Weights of a small GPT-style language model, trained from scratch on English Wikipedia.
Architecture: LayerNorm before each block, learned positions, biases.
Training: a variant of Adam for these matrices, 4476 steps.
Each number is 50 + 10 x the weight over its row's rms, rounded and kept within 0 to 99. Layers, rows and columns count from 0. The size before them is the row's rms in percent of the matrix's.

# layer 11 attention query, 256x256, rms 0.0617, rows 158-183, columns 128-191
114:56 54 41 55 27 61 51 43 71 45 62 45 32 36 57 47 56 26 57 53 54 40 29 37 34 39 57 37 44 51 66 52 52 61 48 45 48 38 43 49 56 65 49 66 52 45 55 57 44 56 49 50 54 54 54 28 66 51 63 54 45 41 54 28
119:66 48 68 54 58 57 63 35 40 53 51 56 31 54 51 51 46 40 56 55 30 37 59 51 48 42 63 45 48 41 48 46 53 73 46 56 29 68 47 45 42 50 50 44 66 43 46 47 55 59 59 55 45 60 60 34 34 55 26 34 47 53 48 42
119:40 46 40 56 31 56 72 52 34 67 57 68 61 53 56 47 40 65 50 58 67 57 46 39 60 40 60 38 64 62 62 39 45 39 49 38 57 49 53 51 29 39 49 62 54 45 63 44 54 47 32 38 40 55 36 50 53 47 54 69 39 38 46 33
106:41 51 52 52 22 32 34 60 44 55 58 47 39 54 49 41 38 49 42 54 69 40 45 44 51 51 31 41 44 29 57 58 41 33 41 38 54 60 50 45 54 46 62 50 64 59 43 54 45 60 58 61 40 59 49 40 34 51 49 53 33 49 43 36
118:57 44 37 31 53 36 58 48 44 51 57 51 41 43 50 58 53 63 60 44 54 66 36 45 59 63 37 45 41 45 57 64 33 35 58 51 40 67 55 43 34 38 54 43 56 49 48 64 46 50 62 50 54 65 46 51 59 67 42 56 51 53 49 64
114:51 45 44 58 63 24 47 33 51 55 55 72 53 43 59 46 57 41 65 45 41 55 56 43 40 41 55 43 42 63 75 42 52 49 44 48 55 37 47 60 32 42 62 46 56 53 27 63 40 65 52 62 60 52 54 44 59 40 67 77 46 72 52 36
111:43 43 51 41 41 53 50 56 50 60 51 32 52 43 15 51 48 35 25 50 58 62 34 44 67 41 40 35 67 46 44 62 55 41 49 54 47 50 48 34 57 53 37 54 43 77 52 52 50 40 64 53 58 49 56 44 56 48 39 70 47 47 45 59
103:49 60 46 46 37 57 52 31 43 62 41 54 54 59 44 40 56 47 43 49 50 37 50 54 60 68 47 52 49 50 41 58 48 45 39 64 39 39 72 58 35 61 44 66 48 41 50 45 58 59 41 56 48 41 55 56 64 42 60 39 57 39 36 51
105:44 37 41 41 46 43 48 63 60 53 51 66 54 43 44 62 53 52 58 85 62 46 46 37 46 58 43 40 57 56 63 59 47 41 56 45 50 65 43 55 60 46 42 48 55 48 63 47 29 54 63 37 39 37 47 43 53 78 38 63 42 39 49 59
101:28 64 54 47 47 35 54 44 59 48 43 54 30 31 49 39 66 62 66 45 47 45 46 49 60 66 63 56 67 59 35 39 37 65 62 33 42 39 46 30 42 39 65 60 53 61 52 58 58 59 49 41 44 47 33 52 53 33 39 67 45 48 53 56
103:50 42 42 66 40 47 58 39 60 53 57 57 49 43 39 33 49 60 63 37 54 31 44 53 52 45 48 63 54 56 49 44 63 61 36 30 54 50 73 53 45 51 59 53 30 54 50 53 56 52 44 68 29 46 57 65 67 54 59 36 53 63 49 66
115:46 44 39 64 72 56 31 76 43 45 65 38 43 39 46 52 46 52 60 50 51 62 54 47 59 32 34 51 58 60 57 58 57 57 47 39 39 53 34 43 46 48 44 61 70 59 51 49 59 49 44 56 26 65 38 41 50 59 49 67 56 56 45 74
110:56 45 58 43 42 61 57 44 29 63 54 70 52 42 44 56 46 49 65 36 49 56 67 49 55 40 61 53 46 37 56 52 46 35 50 39 42 58 54 33 43 37 55 50 58 47 41 41 42 36 49 49 59 68 58 40 50 66 60 45 70 58 42 57
115:60 47 55 36 49 56 47 40 36 55 38 42 60 30 39 56 54 73 49 58 38 46 48 52 45 35 50 59 44 45 54 27 52 69 52 50 55 55 64 50 45 39 44 46 35 58 52 57 46 29 51 41 61 64 45 46 65 69 36 40 45 40 51 56
111:40 65 62 24 33 45 60 49 51 58 31 37 62 19 41 59 48 51 55 49 45 51 43 42 55 66 58 44 27 42 59 35 67 53 74 49 46 48 58 52 53 40 66 55 51 44 64 52 29 48 38 32 52 33 64 54 52 64 59 36 42 46 49 39
108:45 57 36 53 49 47 34 47 52 33 43 31 39 48 67 71 43 60 46 52 54 49 59 46 53 58 60 45 37 51 55 68 45 45 49 56 71 48 46 62 65 45 44 51 37 44 48 67 60 60 35 46 47 52 51 46 43 47 62 60 55 57 23 59
114:56 51 57 56 55 62 54 56 31 44 53 69 66 52 75 42 58 49 59 42 52 39 66 48 49 48 51 51 58 58 55 51 54 46 43 36 61 52 36 53 46 46 54 55 67 61 62 59 59 49 57 39 36 48 41 58 58 52 65 48 51 51 42 54
121:54 54 43 29 50 47 47 59 46 48 50 52 62 38 55 62 52 49 69 56 64 51 65 50 34 56 59 41 74 63 68 48 44 35 49 41 45 47 52 48 42 33 36 55 35 53 52 60 41 48 57 43 47 52 51 56 60 40 61 65 64 66 56 57
107:37 50 64 58 57 42 43 45 52 49 54 60 53 54 56 44 48 35 59 44 23 59 46 39 53 42 59 69 38 45 58 58 53 41 55 64 46 64 47 33 32 30 61 28 56 55 56 42 49 56 54 24 51 44 42 46 41 57 46 40 60 45 50 34
109:56 37 63 58 54 66 40 53 69 42 55 55 39 42 49 59 60 48 58 51 51 56 52 42 46 47 47 38 45 62 60 44 43 63 48 70 59 64 40 41 44 57 47 25 61 45 47 55 52 45 54 55 42 60 65 36 57 50 54 49 58 61 56 46
118:25 57 46 50 46 52 69 42 44 52 41 41 45 57 42 51 53 45 63 46 36 63 65 53 68 41 65 33 53 61 55 27 54 46 30 58 62 51 52 52 54 49 44 40 48 60 39 47 52 29 32 63 64 70 47 57 59 40 68 51 65 61 58 64
107:43 45 37 46 68 44 50 61 51 51 56 35 57 40 46 39 62 54 63 53 53 56 39 48 51 54 43 37 36 50 51 55 52 35 69 45 64 38 44 50 70 44 37 61 53 38 67 43 48 37 51 41 53 37 53 42 52 35 53 37 47 34 45 50
101:43 58 45 47 49 44 57 54 44 47 45 33 63 53 51 53 55 70 39 40 54 44 50 54 52 43 68 32 47 38 71 51 42 57 65 50 55 37 62 41 48 33 37 45 46 52 63 42 52 39 52 37 40 50 67 59 47 48 46 40 45 46 50 56
114:36 63 47 52 62 50 54 52 48 65 53 24 43 53 41 51 44 42 60 41 63 64 52 48 52 39 52 41 54 47 55 35 39 53 61 56 54 37 41 52 58 45 49 59 58 43 45 44 59 51 47 61 61 33 64 42 49 47 40 54 50 61 83 39
108:47 62 41 55 50 37 55 50 38 66 34 55 65 65 47 55 40 65 53 42 61 62 39 40 64 42 51 62 40 47 38 47 42 53 51 53 61 62 55 64 57 48 54 43 28 38 67 39 52 38 44 45 52 73 52 41 60 41 40 40 62 34 44 45
114:38 46 51 58 69 56 55 51 63 53 73 48 36 45 62 38 50 36 55 36 45 36 51 53 39 35 60 65 51 77 63 43 57 51 57 37 60 34 45 23 51 38 64 60 33 41 55 49 52 45 59 55 60 45 65 51 50 45 42 50 33 72 38 49
# layer 11 attention key, 256x256, rms 0.0608, rows 158-182, columns 128-191
111:40 58 33 48 45 47 49 38 61 53 57 45 46 59 31 50 40 54 46 43 50 62 50 45 41 57 45 33 53 55 68 63 51 53 48 55 54 16 47 35 52 71 58 53 59 57 49 45 29 47 38 52 58 57 54 57 63 63 52 54 33 54 52 39
107:59 65 55 50 49 45 57 48 47 64 47 45 47 45 62 55 30 48 44 52 37 62 53 53 47 60 52 42 37 53 46 42 56 61 60 46 22 72 58 51 48 39 49 46 48 38 53 51 27 65 54 63 53 70 60 46 50 49 43 53 41 38 49 32
116:56 48 55 60 49 58 67 46 38 58 45 31 42 49 45 63 46 56 47 43 42 37 43 33 51 44 66 34 47 58 63 51 67 60 51 44 57 48 40 55 42 36 48 65 39 74 54 60 60 50 37 65 35 52 33 47 50 62 34 51 30 33 46 55
110:38 45 42 55 46 50 53 49 44 51 54 44 57 48 46 50 27 60 54 62 64 38 39 66 47 46 58 46 32 43 16 57 50 44 54 61 51 48 55 35 40 61 75 33 48 59 63 41 50 55 33 57 59 71 38 56 51 41 48 41 33 41 62 47
118:54 52 39 40 39 51 59 38 52 37 56 45 53 58 42 44 45 55 41 53 71 50 50 55 44 48 50 51 50 46 47 43 49 45 38 53 70 57 39 58 49 32 44 27 64 37 45 49 66 43 57 51 45 66 45 47 62 46 57 49 54 58 67 59
111:61 53 45 43 54 67 52 54 31 62 55 42 64 57 49 38 50 57 67 49 52 55 47 55 44 49 45 42 44 58 47 38 71 61 58 50 45 46 63 59 36 46 45 49 33 57 47 54 44 53 49 55 52 49 57 55 53 51 56 60 64 42 59 37
110:45 49 64 63 45 35 42 41 54 64 46 32 57 42 47 65 49 59 32 48 49 53 47 66 51 45 42 45 32 48 43 29 41 45 54 47 56 54 48 39 51 52 42 46 51 43 56 54 65 46 71 52 53 40 30 22 53 41 51 30 63 38 48 54
104:42 62 43 45 51 56 39 43 49 44 36 48 49 45 35 47 58 44 42 48 56 43 45 71 37 47 34 54 48 64 54 50 56 43 53 61 44 39 35 60 39 66 43 42 31 54 56 52 61 51 32 50 33 47 55 67 55 50 51 54 61 54 60 44
108:54 51 37 38 43 53 56 53 46 40 32 51 73 69 60 50 38 68 54 47 54 54 51 38 57 43 59 52 57 48 61 69 34 49 55 44 58 53 59 44 46 44 54 49 52 36 45 50 52 49 31 47 43 49 29 53 57 67 52 63 58 40 60 61
105:54 69 45 55 47 58 55 49 46 34 48 54 61 41 34 48 53 64 62 57 50 56 50 39 45 36 64 32 55 56 61 51 60 49 48 34 66 49 50 61 35 30 60 51 47 59 41 55 45 54 56 25 31 63 64 44 60 43 48 68 63 55 40 63
101:35 42 57 58 59 48 51 46 47 63 56 52 49 41 49 52 57 47 67 58 39 49 47 50 65 42 44 59 50 51 51 47 56 47 36 50 70 42 53 47 39 54 50 48 51 45 41 57 50 56 44 60 55 40 47 46 45 59 37 64 45 63 59 36
111:51 51 45 58 46 53 50 59 60 61 48 52 50 55 59 58 49 76 39 52 65 57 59 33 54 48 64 50 45 62 48 66 26 49 50 54 56 53 44 47 67 47 42 61 59 36 50 62 55 56 60 42 45 45 59 36 46 55 71 60 66 57 57 69
110:54 65 51 31 56 57 34 41 36 70 57 50 55 48 51 55 41 37 42 55 41 48 48 61 73 52 42 60 51 66 45 22 44 43 56 63 52 59 53 60 46 49 42 52 46 46 45 38 38 36 63 60 41 42 73 50 67 36 60 43 53 52 58 46
116:59 50 52 46 42 53 55 37 39 47 58 58 53 32 58 57 53 39 61 53 58 26 60 42 49 34 76 44 49 59 53 52 59 47 47 24 52 43 45 68 47 58 46 66 40 52 50 58 40 62 59 25 58 45 54 44 43 37 49 28 44 52 49 47
110:51 58 55 33 40 36 42 44 43 51 43 49 57 37 67 40 58 34 51 57 44 44 43 53 51 65 47 61 42 41 49 55 49 47 72 55 50 48 44 55 37 32 58 53 46 53 49 44 43 50 45 39 37 55 57 50 60 59 59 48 60 36 44 43
112:44 47 47 64 50 66 44 44 63 30 43 42 50 57 47 54 59 67 55 53 53 40 45 50 41 42 42 41 45 51 52 66 35 51 45 61 45 43 52 46 41 46 38 52 52 61 49 63 58 41 44 50 54 49 47 60 49 63 57 71 51 55 55 54
114:53 51 37 49 35 58 58 59 50 42 52 56 42 49 52 50 37 51 48 52 41 52 65 42 55 55 41 63 57 53 35 50 60 46 50 43 21 50 58 52 57 37 45 39 51 63 54 55 58 43 49 40 38 59 48 54 46 55 64 67 61 61 44 63
115:58 53 45 41 39 64 52 46 42 41 62 43 57 40 57 45 57 60 82 56 65 37 61 66 56 46 47 53 75 47 55 49 48 63 43 42 62 37 62 54 31 49 38 57 63 54 47 46 58 38 43 45 43 49 57 52 49 54 71 50 60 60 54 63
109:49 55 50 54 36 58 52 41 50 47 36 53 72 63 43 39 41 47 58 46 36 54 48 38 42 35 48 54 56 45 51 45 45 47 58 62 43 70 50 41 34 40 72 38 54 56 57 44 46 50 63 52 49 65 52 65 39 38 53 61 51 39 52 57
098:42 24 42 36 39 44 54 52 49 51 59 60 48 46 63 53 37 50 58 56 60 47 55 53 54 55 52 59 39 65 47 41 44 41 48 49 43 71 52 46 64 45 30 60 60 30 55 58 43 58 50 41 56 56 64 54 58 42 51 55 52 52 51 43
114:41 62 36 54 51 69 42 42 47 66 36 52 55 43 38 50 33 43 56 64 47 63 55 37 58 45 53 45 59 56 53 36 47 47 30 63 55 55 63 58 50 48 56 47 50 51 45 52 51 42 59 39 47 52 53 65 71 58 60 48 61 54 42 41
108:45 57 37 71 42 46 53 45 43 37 54 46 56 42 47 38 55 50 48 61 62 63 32 44 54 60 60 45 56 43 52 51 45 61 56 54 53 52 48 41 63 52 56 41 58 41 66 46 59 42 59 50 41 36 58 40 59 36 46 57 43 43 44 45
112:62 55 66 61 46 45 54 30 54 41 57 56 34 52 44 57 54 60 59 57 43 49 54 45 48 42 68 51 33 48 48 61 60 47 58 40 54 39 57 56 53 51 58 47 64 61 59 37 50 47 52 41 50 51 61 38 41 31 49 63 36 56 43 35
109:52 46 48 49 62 46 53 54 39 59 45 39 50 47 35 42 49 54 44 25 59 50 41 54 64 47 60 51 33 55 54 46 54 54 54 51 69 64 51 46 60 49 59 63 46 24 51 54 53 47 56 45 57 45 52 42 52 31 31 40 48 38 42 27
104:42 51 63 68 49 53 54 51 34 56 64 34 40 49 33 61 49 46 45 58 48 58 51 58 50 44 38 38 44 44 43 38 50 56 50 29 50 69 47 64 39 59 57 61 39 54 52 51 60 60 51 70 41 63 47 53 53 47 39 46 44 43 56 62